config.yaml
n_layer: 22
d_model: 160
n_head: 5
n_kv_head: 5
head_dim: 32
d_mlp: 640
vocab_size: 2048
activation: "swiglu"
norm: "rmsnorm"
norm_place: "pre"
norm_eps: 1e-06
positions: "rope"
rope_base: 10000.0
rope_fraction: 0.5
qk_norm: true
attn_scale: 0.177
bias: "qkv"
tie_embeddings: true
parallel_block: false
init: "normal"
init_std_qkv: 0.0446
init_std_o: 0.0553
init_std_up: 0.0638
init_std_down: 0.0638
optimizer: "muon_hyperball"
lr: 0.00954
lr_mult_qkv: 0.4
beta1: 0.95
lr_head: 0.00955
grad_clip: 2.0
warmup_steps: 0
schedule: "wsd"
decay_fraction: 1.0
decay_shape: "exp"
final_lr_fraction: 0.05
batch_tokens: 32768
seq_len: 1024
doc_mask: false
train_tokens: 271100000
steps: 8274
dataset: "wikipedia_en"
Each number is 50 + 15 x the weight over its row's rms, rounded and kept within 0 to 99. Layers, rows and columns count from 0. The size before them is the row's rms in percent of the matrix's.

# layer 18 MLP up, 640x160, rms 0.0618, rows 206-235, columns 80-159
109:30 58 66 22 52 28 42 69 44 52 53 74 31 57 66 46 72 47 53 47 45 63 71 32 50 57 46 63 35 60 49 62 56 55 72 45 70 24 68 70 73 51 64 54 59 78 36 60 51 63 77 37 38 49 62 55 38 54 77 24 51 23 42 70 36 66 60 75 33 27 54 18 33 54 44 44 40 74 51 58
101:54 55 55 63 48 41 47 76 42 69 84 60 59 67 41 55 38 43 50 67 69 59 48 66 32 69 60 10 78 99 43 26 58 38 67 17 51 32 59 44 54 29 43 52 67 59 25 68 49 50 39 49 39 43 43 36 34 27 82 37 49 60 18 20 47 52 52 44 48 70 48 35 73 56 50 49 38 32 51 25
105:25 48 53 63 70 58 82 50 50 62 50 57 61 56 63 43 60 49 37 39 31 45 69 61 36 62 59 40 72 54 38 34 53 64 39 30 60 43 50 64 75 26 54 65 60 40 37 37 52 49 24 73 23 44 44 52 47 55 13 46 48 29 49 35 48 68 78 49 46 54 52 49 57 57 32 34 64 51 48 73
098:90 55 57 25 32 54 48 51 15 65 64 49 64 66 26 35 33 49 52 62 43 62 37 36 69 42 37 34 73 74 51 35 76 30 73 35 73 59 34 77 45 56 58 53 50 45 50 31 36 39 50 66 32 47 37 75 44 39 72 50 57 29 75 43 56 53 36 53 45 33 68 71 45 44 54 53 43 43 31 45
098:47 49 45 67 52 48 50 22 48 49 57 68 52 25 70 59 51 38 43 64 50 45 56 56 53 64 61 84 66 41 58 60 48 11 32 49 75 21 20 55 54 53 29 53 60 46 51 65 35 46 57 45 40 35 53 56 28 47 21 60 37 51 66 39 70 84 37 55 28 54 54 57 52 24 62 42 63 54 35 39
093:16 38 24 42 43 49 62 37 42 60 61 41 64 49 44 47 42 30 53 49 51 82 45 43 46 51 40 32 66 58 65 48 77 56 28 48 46 69 51 28 43 39 56 47 25 47 59 40 20 00 49 68 24 23 51 62 74 51 14 32 51 65 41 58 55 30 44 44 40 57 52 44 52 73 46 51 58 47 47 54
091:71 55 47 44 55 40 48 32 38 77 49 50 50 31 56 58 49 77 50 57 61 78 54 57 49 37 58 63 56 60 43 53 55 79 44 67 38 84 49 25 46 23 51 54 68 45 59 17 65 73 46 43 76 35 46 51 54 62 42 57 25 50 49 79 53 47 50 55 60 64 34 73 43 54 28 55 20 44 47 55
101:53 67 61 35 55 72 29 68 52 22 32 50 49 65 59 27 47 67 87 74 57 60 46 87 52 50 40 40 26 37 67 29 45 54 26 37 60 56 62 62 52 68 78 66 36 76 75 44 32 48 48 47 43 24 39 62 41 35 35 49 57 47 36 57 39 41 51 38 48 66 78 66 40 34 51 64 29 84 49 24
094:76 56 27 36 33 54 56 35 62 21 53 99 46 51 56 38 46 33 44 72 30 72 62 74 57 70 28 31 24 22 47 42 51 53 48 74 33 32 55 35 35 35 45 50 32 53 50 36 42 55 70 40 35 64 46 60 46 55 76 66 57 49 63 45 69 59 26 33 41 26 37 75 58 59 75 64 54 69 47 34
100:53 35 27 85 21 62 40 38 23 54 58 42 63 43 71 47 56 52 56 69 53 37 43 50 37 37 37 35 52 50 61 52 70 37 27 27 24 40 63 60 45 54 29 42 59 51 43 20 47 27 46 48 35 75 53 25 54 44 35 65 51 27 32 45 33 53 39 22 47 36 58 48 81 79 46 50 50 56 81 41
102:51 52 34 65 57 39 34 39 69 55 76 43 50 57 32 72 52 43 43 52 47 58 64 41 81 38 38 34 51 62 47 44 49 27 40 48 35 41 42 56 52 50 51 29 24 52 31 56 50 32 68 48 12 36 64 57 32 72 43 40 32 68 80 47 30 43 75 24 49 59 59 35 63 48 23 42 47 47 58 80
103:37 56 41 47 64 55 27 43 61 57 57 57 64 46 41 63 35 57 31 71 36 60 59 65 49 50 59 38 38 45 30 57 51 64 53 21 35 25 57 49 50 58 61 33 45 05 48 52 39 28 40 69 86 60 39 34 36 52 42 62 45 44 26 55 56 39 37 62 12 64 37 65 35 61 35 61 42 66 49 40
103:58 29 26 80 35 47 41 37 61 68 58 05 55 50 36 40 65 28 21 74 27 47 60 63 42 52 50 40 59 46 56 53 45 42 43 30 48 71 61 95 19 54 36 65 31 53 67 80 42 21 54 52 46 26 38 29 72 37 59 52 33 64 62 51 42 52 50 69 56 52 57 42 29 43 53 56 56 44 49 48
106:40 80 37 54 35 57 57 46 94 62 39 60 63 49 60 62 47 45 34 68 54 49 43 54 58 40 52 18 56 22 47 61 39 50 53 44 43 50 36 58 45 41 36 57 33 53 60 39 69 55 73 49 27 41 48 51 68 55 54 48 55 45 58 39 50 33 46 48 52 60 57 42 62 35 59 42 43 24 47 81
106:25 65 48 35 10 49 60 64 60 48 48 51 33 52 85 48 50 31 41 50 65 63 35 48 55 47 36 71 54 40 70 69 38 43 64 53 66 80 61 38 46 29 48 43 46 58 68 34 34 65 33 48 51 46 51 34 50 43 41 51 60 37 63 82 42 60 76 35 73 55 38 52 66 72 46 49 30 57 54 32
101:14 56 47 40 37 65 36 49 26 66 53 22 41 55 52 42 40 65 51 58 58 64 47 44 92 62 39 25 45 56 60 91 52 72 52 65 69 61 39 45 45 35 43 57 40 67 39 48 69 45 60 43 45 53 70 20 65 53 63 36 54 72 49 36 62 49 52 51 50 14 52 68 51 54 37 73 52 50 42 34
088:57 43 72 15 49 23 68 61 41 52 40 56 70 33 19 43 27 35 57 62 42 65 29 44 45 57 43 64 55 33 55 72 44 69 48 69 52 40 37 53 58 57 85 58 58 47 27 44 62 53 46 34 66 50 48 42 51 35 68 43 61 22 49 76 50 51 69 34 76 50 55 52 31 24 54 70 39 47 69 33
084:47 62 49 62 57 43 42 53 64 41 65 59 42 64 54 84 49 38 53 26 37 38 32 52 54 45 56 61 42 18 42 22 37 35 52 57 44 72 48 54 72 53 35 56 29 44 26 53 50 63 36 75 76 53 33 40 53 57 50 46 17 66 44 56 28 66 47 57 33 57 37 76 80 93 15 27 44 28 72 55
106:42 30 61 48 25 41 49 30 51 33 56 47 72 53 33 38 41 56 55 34 52 47 50 47 45 57 13 57 58 43 36 70 56 65 81 39 56 61 37 60 48 46 61 58 17 69 59 48 65 62 36 44 45 47 58 55 25 90 25 57 44 55 23 42 39 49 28 58 81 62 51 29 48 37 52 40 64 55 35 65
086:54 40 40 49 73 26 35 46 63 74 37 68 53 35 46 62 53 42 46 46 35 54 29 68 68 49 46 65 65 49 82 69 33 39 18 53 50 64 53 57 47 35 59 23 51 67 66 68 60 24 62 47 23 58 40 62 43 40 39 35 53 62 23 49 40 39 30 51 58 63 39 50 34 49 58 56 29 38 68 29
097:70 36 41 37 61 62 43 46 61 58 76 48 26 64 51 64 60 49 57 60 66 54 11 45 67 80 55 26 52 49 39 19 55 63 48 63 26 60 36 58 31 48 59 63 32 61 55 49 66 34 38 28 50 45 61 65 42 52 53 25 44 60 71 17 53 66 58 20 25 49 48 32 48 84 48 59 61 52 53 27
104:77 60 46 67 30 28 44 40 64 51 66 71 46 84 37 53 37 65 63 63 54 44 56 23 47 66 52 33 27 39 38 27 28 73 43 64 62 62 65 36 53 65 59 71 55 40 77 59 68 40 42 64 64 65 48 72 64 56 56 61 79 61 46 19 35 76 40 77 43 51 45 59 52 74 56 62 58 43 56 38
100:70 44 82 36 29 34 63 49 49 46 53 47 40 56 64 47 62 41 25 48 51 60 54 28 54 34 48 26 41 44 43 43 35 45 59 46 37 58 53 51 51 34 78 36 65 64 21 52 52 59 77 42 68 47 55 63 61 56 25 34 66 47 60 78 43 55 15 59 55 70 62 38 62 54 44 58 29 64 38 84
106:39 52 20 59 41 68 56 37 47 39 67 32 60 62 19 61 43 37 33 29 57 60 40 73 66 50 62 25 54 67 40 30 22 64 46 39 71 50 20 55 54 66 46 45 53 27 36 63 34 71 62 56 70 48 34 45 51 53 52 62 59 44 45 44 28 82 51 51 51 74 35 46 25 74 50 43 50 24 81 47
104:84 42 43 75 73 36 88 53 54 64 46 65 62 51 72 63 57 34 52 49 46 57 47 44 20 47 53 50 70 48 30 62 54 66 48 73 36 67 36 46 48 65 57 38 44 46 60 26 29 78 69 67 80 39 60 48 46 63 58 69 41 87 38 80 55 77 61 68 39 24 66 65 67 36 41 41 80 52 41 35
093:22 56 49 64 41 49 63 47 19 52 57 45 39 63 66 55 67 61 55 69 45 64 28 32 55 31 31 59 56 24 52 77 49 79 55 71 37 51 53 46 61 69 95 37 32 40 47 50 53 30 48 56 51 39 37 57 40 34 65 46 66 87 52 57 55 64 79 49 34 45 67 43 51 62 38 59 75 40 32 42
102:57 54 28 28 42 70 60 43 35 42 43 83 66 71 56 46 36 36 50 39 46 52 48 51 56 52 49 62 66 22 68 44 54 43 48 54 56 59 45 49 23 62 55 55 59 62 46 46 53 68 51 63 37 58 55 49 33 41 70 39 35 61 65 56 48 52 69 48 79 74 67 18 89 47 38 72 33 52 32 33
102:36 53 41 55 63 48 53 47 41 47 61 56 53 26 23 49 53 51 34 40 59 65 51 43 53 46 44 58 46 34 41 38 36 69 49 43 59 36 73 56 36 61 57 29 42 72 28 53 51 44 37 49 43 58 34 67 48 60 33 53 34 63 57 62 34 56 45 48 60 47 61 55 39 88 35 48 55 17 53 41
100:57 57 48 42 39 26 64 46 43 56 41 42 63 73 57 55 59 48 35 48 37 48 59 50 16 44 61 46 50 51 52 34 63 58 38 78 48 42 22 56 80 53 57 40 61 46 37 52 37 54 42 78 62 58 80 53 40 75 58 60 45 61 76 83 63 81 16 52 57 30 75 29 60 44 25 60 41 71 15 37
088:36 25 44 18 21 29 51 55 30 25 36 36 52 47 62 49 35 68 73 44 57 59 42 69 38 54 21 68 48 73 46 36 37 28 57 50 33 43 68 57 51 54 46 68 65 36 00 56 34 45 33 35 45 71 50 38 36 56 65 52 61 55 39 49 48 36 39 49 48 24 61 46 62 41 32 40 53 38 42 40
# layer 18 MLP down (transposed), 640x160, rms 0.0639, rows 206-234, columns 80-159
108:65 33 62 72 31 53 55 78 33 74 79 47 53 63 42 37 31 52 43 51 52 36 15 65 55 48 58 51 57 36 39 37 47 47 51 60 71 58 55 38 62 54 64 45 49 65 54 69 38 59 78 38 76 36 55 52 57 18 70 51 28 22 51 66 46 38 31 70 67 74 27 55 81 29 56 43 56 13 35 56
093:71 48 44 54 25 44 56 72 61 61 30 63 40 55 32 79 65 51 24 57 34 51 71 30 61 55 50 83 45 14 56 31 39 35 52 55 38 39 62 65 43 22 73 43 59 36 54 39 36 62 60 34 44 66 42 68 41 70 43 71 58 66 46 45 36 54 52 52 59 21 54 39 53 59 65 20 47 62 43 39
111:40 52 31 42 38 52 44 44 80 59 50 47 36 71 56 29 63 47 74 41 57 43 39 53 29 44 37 42 43 29 62 18 60 19 71 30 33 47 47 29 68 36 78 53 34 61 67 58 57 44 59 48 63 52 14 68 44 74 32 53 55 63 46 48 47 55 49 74 66 40 59 46 49 56 52 52 38 57 41 35
096:62 51 40 46 63 72 63 31 49 40 69 37 54 71 29 83 56 42 44 67 61 51 48 44 49 51 50 58 62 31 67 80 27 66 69 74 52 67 42 61 57 50 51 36 59 61 55 49 53 62 46 22 38 31 27 55 59 43 66 49 67 43 83 45 67 72 38 48 56 64 56 46 45 53 32 25 36 09 52 74
099:34 44 45 39 69 68 36 53 63 74 55 38 48 33 44 40 21 57 64 45 21 43 28 48 44 71 48 54 54 54 45 52 39 49 60 34 63 54 66 49 54 47 79 42 56 69 61 44 41 47 07 31 44 56 72 68 00 42 78 60 48 56 65 29 49 50 33 42 42 69 54 74 50 76 60 52 36 59 40 46
097:68 52 53 42 79 29 39 22 52 68 64 18 51 40 62 33 60 53 72 45 76 47 43 46 49 27 65 26 40 19 41 67 25 51 47 35 38 41 80 45 57 50 65 60 70 57 54 35 69 49 32 59 47 50 33 52 48 41 75 55 72 65 91 54 32 54 37 44 71 48 59 61 51 65 58 52 25 55 59 28
096:54 41 48 41 45 56 49 47 55 40 24 70 72 59 53 82 86 74 85 65 52 57 44 29 80 68 62 55 36 46 29 26 62 21 37 27 60 60 57 59 42 48 29 51 52 65 80 41 26 45 52 42 60 45 64 35 54 58 60 58 62 35 50 50 67 49 51 41 15 42 65 48 45 42 34 53 45 63 63 51
095:23 52 51 58 54 37 30 39 45 44 31 55 28 45 57 60 84 39 41 59 45 57 44 50 55 60 51 45 66 68 43 55 37 73 58 39 16 43 37 39 35 48 54 56 76 27 49 41 73 32 24 30 81 66 30 25 44 62 38 56 52 75 46 50 32 56 52 58 14 57 35 43 58 46 52 27 35 31 45 54
090:52 26 41 70 42 44 24 44 50 52 66 33 50 32 24 54 40 34 52 38 62 53 74 41 28 58 73 50 61 35 42 49 57 23 30 54 60 68 58 52 50 28 63 68 36 59 55 21 63 32 42 52 60 41 81 35 39 54 28 21 32 45 54 64 40 45 54 66 55 77 65 17 64 45 46 22 40 49 53 41
094:51 67 67 55 70 83 54 40 62 48 20 57 72 77 66 57 61 62 21 26 67 59 62 69 64 64 50 49 49 69 61 74 38 75 53 76 34 80 45 62 54 43 62 36 68 52 34 68 42 46 58 68 43 59 47 80 62 60 62 31 49 49 58 41 58 53 44 47 58 64 50 62 66 74 66 46 35 49 66 52
096:50 62 75 47 53 49 68 59 62 42 41 42 32 49 51 50 44 54 47 57 35 57 57 53 66 30 63 40 55 48 43 47 32 47 57 46 51 73 21 57 55 69 57 67 32 50 43 77 68 31 47 53 72 42 38 31 57 35 47 55 45 67 65 39 75 65 78 47 63 49 23 62 46 76 70 48 59 66 58 32
104:49 41 60 62 83 42 38 38 27 30 48 80 16 51 63 52 68 26 73 32 60 85 58 60 52 41 45 55 75 57 54 46 47 47 54 63 71 66 38 53 51 13 54 20 55 61 42 50 45 64 46 28 48 53 54 54 32 54 67 28 75 52 70 41 46 46 61 74 59 57 60 52 49 35 33 55 50 28 83 46
100:60 65 47 84 44 66 40 78 10 53 58 22 44 44 55 37 71 51 65 55 48 41 46 73 87 37 51 59 27 65 41 90 78 49 48 41 66 73 55 31 71 50 36 35 58 34 52 27 69 69 64 60 43 57 49 50 54 31 58 54 26 52 57 55 58 48 53 43 59 59 30 49 39 35 60 37 65 40 37 48
100:75 86 49 49 69 39 52 74 47 44 54 52 25 46 71 23 50 81 64 46 53 44 38 57 45 60 19 40 59 64 42 53 61 51 30 94 31 46 41 46 42 70 43 53 08 60 54 42 36 60 68 54 45 68 38 78 60 34 61 57 64 51 29 60 45 65 37 45 29 43 67 60 80 73 59 21 59 53 37 58
104:65 49 48 64 36 41 53 29 54 48 52 48 55 35 15 71 40 39 65 48 61 69 47 45 40 39 45 64 49 65 60 44 31 73 28 64 38 65 33 36 28 14 43 48 55 44 41 71 36 20 47 33 57 59 63 08 60 39 45 71 70 28 25 23 66 26 49 29 39 78 27 50 26 81 81 70 54 64 44 62
095:70 55 40 56 33 18 35 41 59 49 49 42 60 75 31 26 53 42 37 25 70 46 34 67 51 52 50 99 65 44 53 69 42 32 43 40 22 64 49 64 57 60 61 56 35 53 49 52 69 76 68 41 33 45 62 45 77 79 40 41 35 14 75 50 52 42 28 33 56 59 62 68 61 56 45 28 34 52 67 58
088:39 43 50 56 55 52 26 45 56 55 66 65 48 46 74 69 91 59 72 56 18 51 67 28 80 09 56 44 50 63 43 53 61 37 51 37 70 66 58 46 63 57 53 60 71 33 42 55 70 46 34 48 39 37 64 42 57 43 68 44 53 54 65 58 51 40 54 62 76 45 69 67 43 68 14 38 44 56 44 60
092:65 62 40 43 51 37 71 42 38 54 55 50 51 77 33 51 59 58 35 27 32 58 37 21 73 59 45 56 41 19 33 60 96 52 41 55 35 39 71 44 41 21 12 17 28 51 38 50 18 56 44 55 40 44 44 42 35 62 29 44 25 59 16 53 51 73 63 35 55 41 43 52 33 34 51 83 66 58 58 49
107:57 33 43 43 64 51 43 58 42 64 46 21 52 30 26 63 40 59 55 59 73 47 56 51 61 54 62 51 43 47 37 35 33 52 13 28 55 68 43 89 26 76 29 45 55 61 32 61 56 38 47 32 54 63 64 67 55 36 60 33 46 69 42 48 48 53 32 49 57 42 27 62 51 43 60 45 54 26 31 56
087:37 20 43 36 48 37 56 62 58 29 31 49 83 55 29 46 35 31 45 42 48 38 38 37 59 53 74 20 60 55 62 41 52 65 81 54 41 44 60 45 57 77 57 71 57 55 42 27 31 88 50 58 53 53 61 57 26 78 72 20 55 26 68 47 37 82 53 50 44 50 59 57 63 63 39 64 53 64 57 39
099:41 39 43 49 26 61 73 57 64 66 58 08 59 68 47 50 58 59 28 45 38 53 46 39 22 67 70 46 67 40 58 63 36 70 43 47 64 35 47 24 49 53 41 60 81 44 53 47 43 54 69 39 40 24 57 52 42 67 41 40 65 41 64 51 16 60 41 44 66 52 38 41 40 64 46 39 39 36 81 49
110:59 62 58 52 63 38 59 53 68 62 24 49 70 49 54 57 01 53 58 54 20 55 23 48 76 21 48 68 54 54 34 58 51 63 50 26 55 46 50 57 47 63 47 33 44 49 34 46 39 52 70 53 38 42 87 35 36 41 50 57 49 20 56 65 26 42 64 54 67 30 77 83 29 55 27 70 41 75 53 48
095:71 69 34 71 48 49 58 52 41 56 47 14 33 66 28 50 63 48 46 96 41 52 41 56 24 38 67 30 49 35 72 64 58 42 51 59 52 50 70 39 72 63 33 60 24 48 57 31 58 41 39 56 33 38 40 39 52 75 58 22 35 43 47 39 43 51 65 53 38 41 48 17 61 44 50 34 53 53 61 64
107:54 46 59 42 58 58 62 45 42 81 35 79 48 39 50 63 42 49 61 72 75 68 54 37 59 70 36 38 43 65 69 49 70 67 44 60 71 29 45 28 61 12 69 53 57 33 56 45 40 81 43 22 43 66 68 30 30 52 31 37 49 56 58 71 64 33 53 48 60 54 58 53 71 33 65 66 38 52 56 44
103:73 40 43 62 58 51 35 49 62 32 53 61 61 49 50 36 56 44 81 44 29 28 71 47 48 50 45 23 44 52 11 32 38 63 80 48 51 57 34 65 50 58 61 55 50 44 51 29 55 58 40 35 69 42 62 48 21 52 32 49 36 64 46 52 43 55 73 24 33 42 62 51 61 38 57 68 79 53 46 18
094:34 49 56 87 60 36 28 87 89 57 57 39 46 48 38 46 40 41 67 43 50 38 44 48 68 41 67 53 47 27 76 47 59 38 49 63 51 68 30 60 48 31 36 18 45 61 64 34 44 55 66 45 56 43 39 35 52 46 51 47 51 20 52 44 63 37 27 61 59 30 39 50 53 33 37 47 10 49 44 29
107:50 53 66 56 32 59 46 57 40 61 51 62 25 54 22 92 39 40 58 71 59 44 64 54 40 39 47 41 62 32 53 60 74 56 61 46 64 40 55 53 60 62 43 76 66 54 47 48 31 61 23 53 34 67 48 51 62 69 68 15 65 48 79 53 59 48 41 48 50 38 54 61 52 68 41 54 45 35 47 44
102:50 50 82 34 36 55 49 62 42 26 63 23 56 50 26 72 63 64 48 45 53 54 36 43 56 43 46 49 71 57 69 55 35 17 72 59 69 42 64 29 48 32 30 50 52 36 66 34 56 45 63 51 45 32 72 72 52 56 49 55 52 34 49 65 46 35 63 77 66 36 30 49 63 18 40 41 40 37 52 44
103:54 40 33 57 50 47 42 53 32 65 65 36 57 12 40 43 47 39 75 83 16 58 41 74 60 34 58 56 52 73 34 43 43 39 36 41 81 56 66 41 38 45 23 57 29 66 49 66 45 31 71 25 43 54 37 63 32 52 52 39 48 40 52 45 27 60 58 47 33 34 55 76 57 23 53 33 33 23 53 51
# layer 18 MLP gate, 640x160, rms 0.066, rows 207-235, columns 80-159
098:67 55 58 20 64 49 45 37 55 53 81 39 56 40 58 14 44 27 47 65 49 55 44 52 53 42 72 60 55 74 72 37 52 19 36 19 47 40 84 62 35 53 14 31 74 83 44 48 43 42 54 52 57 52 43 58 67 22 58 58 50 53 36 37 51 50 55 30 50 42 54 79 43 61 52 88 45 47 50 21
107:60 73 43 57 69 38 27 32 31 59 37 72 59 55 78 32 66 66 22 63 46 41 13 46 47 31 60 59 59 65 60 27 54 45 36 57 12 53 41 38 55 54 62 75 48 58 52 53 78 53 50 57 60 56 43 78 50 79 52 70 44 55 16 18 56 50 33 49 50 42 64 49 44 31 35 22 47 53 65 42
101:61 50 46 47 45 41 30 48 34 53 53 59 43 28 43 40 37 36 48 36 79 40 42 43 43 42 42 29 62 52 54 60 66 20 41 30 31 80 52 37 35 51 46 42 48 38 50 34 33 65 52 25 49 57 68 57 36 54 30 66 27 56 28 57 30 28 74 84 38 56 64 40 49 66 42 61 47 51 54 29
099:44 67 58 64 59 52 67 30 55 60 38 53 60 72 53 59 57 54 59 48 82 49 54 66 48 70 31 29 59 64 56 72 32 39 56 44 52 54 55 55 34 46 65 31 37 55 68 11 43 53 44 68 30 46 42 62 56 55 59 88 56 62 83 31 03 42 50 68 34 73 75 62 65 66 59 81 44 62 52 37
089:81 78 52 16 80 58 59 50 53 94 52 66 45 47 45 40 37 55 68 42 68 52 58 43 64 72 21 63 56 70 45 49 31 40 70 43 17 51 26 80 42 68 53 44 49 41 44 62 35 53 57 70 55 42 48 64 88 69 51 54 64 37 49 37 54 43 28 72 41 55 51 39 53 47 56 40 28 26 51 63
101:63 52 50 85 52 39 46 47 42 36 60 42 47 23 51 38 23 65 51 22 56 73 59 39 55 20 53 38 55 47 25 73 32 54 54 36 63 49 45 46 56 54 37 13 59 32 48 43 59 42 43 59 62 20 45 27 86 76 62 56 35 73 55 34 67 45 57 52 46 39 61 63 74 34 25 67 41 60 44 24
101:39 35 47 32 33 83 42 49 48 81 48 34 31 47 79 27 50 28 65 48 49 65 56 53 52 15 17 49 49 63 57 87 41 44 58 37 39 54 49 34 50 54 49 65 68 76 77 46 31 67 24 50 64 35 42 51 36 48 43 35 33 30 53 84 52 41 49 39 51 62 63 60 25 53 53 43 42 51 56 36
092:56 46 63 21 54 34 37 65 54 53 82 76 44 78 56 50 48 39 54 80 69 22 35 45 42 66 43 73 55 55 73 38 62 64 44 45 65 39 58 38 39 55 49 73 37 55 56 29 35 35 73 48 50 48 47 57 54 27 65 29 65 47 47 52 49 64 70 44 83 75 78 77 79 54 76 40 43 35 28 70
100:28 31 43 76 40 72 21 44 60 52 45 57 49 60 44 42 40 65 46 47 41 50 69 48 50 59 31 64 57 23 31 66 50 60 29 55 52 62 44 42 21 56 51 73 66 62 62 42 38 60 74 46 57 54 41 63 56 34 72 59 44 41 56 36 48 70 49 35 60 36 59 40 61 60 52 43 72 77 16 74
102:49 47 48 57 52 32 40 43 31 41 50 55 61 37 47 60 48 88 53 64 42 53 44 81 38 46 25 65 69 59 60 25 27 60 68 46 60 69 59 56 49 44 29 29 23 60 46 63 45 45 67 55 33 72 54 60 53 42 46 61 49 56 69 37 43 41 71 61 44 50 27 67 64 77 74 60 68 64 41 71
107:68 54 36 49 38 42 44 45 54 46 51 42 23 55 40 65 02 56 38 52 20 60 47 58 33 46 45 29 61 52 60 43 53 41 22 59 62 35 62 39 55 56 64 28 30 33 58 49 43 58 42 82 63 37 54 57 51 56 41 47 65 28 47 41 51 47 19 16 73 35 82 66 37 65 68 59 75 62 33 46
098:54 32 66 89 46 38 56 39 50 61 14 43 44 50 43 27 40 68 88 35 30 37 29 44 30 60 49 42 59 64 40 39 51 49 33 58 39 23 30 67 44 56 25 17 43 62 60 50 67 66 74 84 43 47 63 73 30 56 47 80 38 30 53 64 41 53 43 44 87 50 49 67 53 50 61 58 65 81 73 67
107:44 40 37 58 53 69 43 52 46 20 34 55 31 37 78 48 24 48 75 76 57 36 75 71 32 37 58 47 53 45 43 59 45 60 62 47 65 47 57 60 51 51 69 63 53 66 76 53 27 23 25 44 70 32 44 48 59 36 36 70 13 64 53 62 53 37 37 44 83 28 68 48 36 52 37 53 12 63 68 33
099:47 43 45 46 43 37 58 67 46 46 70 69 60 76 43 55 51 08 70 30 64 67 60 35 40 11 77 38 65 46 54 70 35 50 24 49 46 58 51 42 61 71 71 72 75 62 63 47 79 57 46 44 42 54 66 39 54 59 68 39 49 22 51 57 52 35 29 50 53 92 32 43 42 58 78 44 39 59 63 52
095:46 85 48 46 54 62 69 66 44 36 14 53 63 62 76 70 28 29 33 40 52 57 57 59 45 43 35 59 60 14 63 54 56 75 33 68 42 60 58 34 89 65 39 49 59 48 67 68 26 60 71 81 36 68 36 49 57 49 56 66 55 38 62 52 38 56 55 57 44 57 55 47 59 70 78 43 52 32 70 35
088:56 61 60 34 23 54 59 28 41 68 68 52 44 35 60 53 39 41 35 54 51 49 83 56 15 36 61 60 12 44 67 43 60 31 53 55 58 56 30 65 45 36 59 38 42 47 33 53 63 48 86 52 40 40 59 27 59 55 46 51 36 59 42 41 27 03 65 58 60 80 54 47 71 50 55 57 63 24 43 46
096:40 55 46 51 78 47 24 53 40 61 51 56 33 65 56 45 52 28 51 50 78 30 54 39 42 50 45 42 18 41 90 52 34 46 58 59 51 38 44 66 42 64 65 66 48 77 21 68 48 67 41 47 39 43 63 35 69 60 58 71 41 54 48 57 49 67 37 63 35 60 44 52 81 72 39 32 62 74 76 51
112:43 16 57 35 69 60 37 43 58 40 51 64 47 42 34 30 44 66 50 90 84 51 46 44 28 59 36 64 32 69 39 66 61 65 39 34 57 79 56 50 39 65 41 45 65 39 41 50 61 71 25 52 61 42 38 51 81 39 61 72 47 62 51 51 28 34 39 40 55 61 36 52 52 63 49 47 38 44 38 58
083:48 51 13 31 31 50 54 32 54 35 63 49 60 61 33 37 47 57 49 74 24 52 71 33 36 55 39 46 36 62 37 58 52 23 92 39 62 40 63 44 74 31 38 52 52 58 41 22 50 65 42 59 43 44 43 51 57 85 45 43 35 05 64 57 51 65 53 41 65 26 45 06 30 63 47 66 59 46 58 49
096:86 70 42 34 53 63 74 57 44 49 37 69 58 43 76 38 46 46 35 50 65 65 50 68 33 67 57 31 78 55 78 65 51 78 27 56 31 48 66 52 32 33 32 47 21 61 59 34 24 52 78 36 75 39 35 46 43 40 40 40 43 54 61 76 58 40 51 48 47 36 42 63 40 52 58 41 56 41 33 60
109:18 39 36 45 55 48 75 67 58 48 50 68 71 62 73 41 48 74 46 33 46 45 43 68 46 58 56 59 37 38 51 62 68 00 54 50 73 83 70 47 46 60 52 28 38 50 40 59 38 73 35 98 43 60 61 32 47 58 60 50 30 43 53 81 40 43 53 61 50 43 54 26 42 54 56 38 41 70 78 45
102:34 69 61 45 34 65 44 61 30 36 68 38 51 30 41 44 45 56 70 41 43 51 59 47 45 47 42 44 59 21 43 38 40 35 53 48 49 13 79 27 43 43 46 58 12 45 59 36 66 66 78 44 42 40 47 56 58 53 49 58 23 47 47 44 47 74 62 23 22 58 72 53 27 57 41 60 35 53 62 50
103:66 72 62 24 75 23 32 54 48 53 57 48 40 52 49 32 50 73 31 49 41 50 55 61 73 54 53 71 52 34 51 53 09 64 73 32 31 70 69 54 56 53 44 29 10 60 66 48 45 46 52 85 34 43 48 33 46 31 62 38 55 54 54 30 51 53 51 63 50 23 41 63 49 28 74 60 62 60 48 36
106:30 31 67 37 45 72 71 23 39 29 57 51 36 43 29 65 31 75 38 33 46 58 31 49 80 40 48 65 37 62 48 49 40 76 40 49 43 57 61 50 31 45 52 49 39 44 33 44 77 56 46 57 49 56 34 06 64 57 75 66 55 44 59 49 27 53 65 68 66 56 74 51 93 36 50 50 65 34 56 58
093:34 47 55 36 52 35 30 55 40 43 48 53 54 69 74 76 49 64 48 37 43 12 42 54 41 45 52 58 36 46 27 56 62 50 44 57 43 50 54 55 34 48 46 36 64 60 81 47 53 46 52 25 07 61 40 70 59 18 55 51 62 71 42 37 30 25 66 76 64 49 64 40 41 51 44 43 65 55 22 33
108:38 64 56 77 64 65 58 54 65 65 78 38 51 11 59 90 39 69 56 32 44 48 36 47 53 47 58 60 51 53 79 38 35 46 48 39 38 40 72 37 40 49 55 43 45 58 68 39 38 51 45 33 32 25 48 43 56 73 52 77 21 56 40 76 36 66 83 49 40 51 69 66 99 34 38 54 45 49 19 62
107:41 38 66 57 15 09 61 40 33 62 24 33 48 52 61 40 51 56 63 53 57 51 40 43 37 53 92 54 42 54 39 59 59 69 37 79 57 62 54 36 51 52 69 42 42 30 73 50 63 41 65 61 43 49 36 40 70 64 65 85 63 60 57 66 44 50 54 45 50 51 50 34 37 57 50 38 80 71 76 39
106:70 54 40 44 46 29 47 48 34 50 42 51 41 28 53 58 59 70 39 60 43 04 42 73 35 65 40 60 58 62 35 47 16 51 40 16 44 43 42 63 46 46 34 79 34 39 59 28 67 32 44 42 35 63 70 26 57 77 31 27 44 61 49 26 37 31 56 68 14 42 47 61 65 60 50 38 63 38 97 43
084:53 23 58 80 58 59 74 37 27 28 71 48 25 54 56 37 69 93 53 51 40 36 59 56 63 29 47 36 36 58 37 48 60 69 64 69 58 71 51 37 46 71 55 34 62 54 32 60 42 33 63 49 39 32 54 60 54 60 54 46 63 34 32 73 52 57 48 08 62 51 48 29 36 51 29 74 39 65 60 42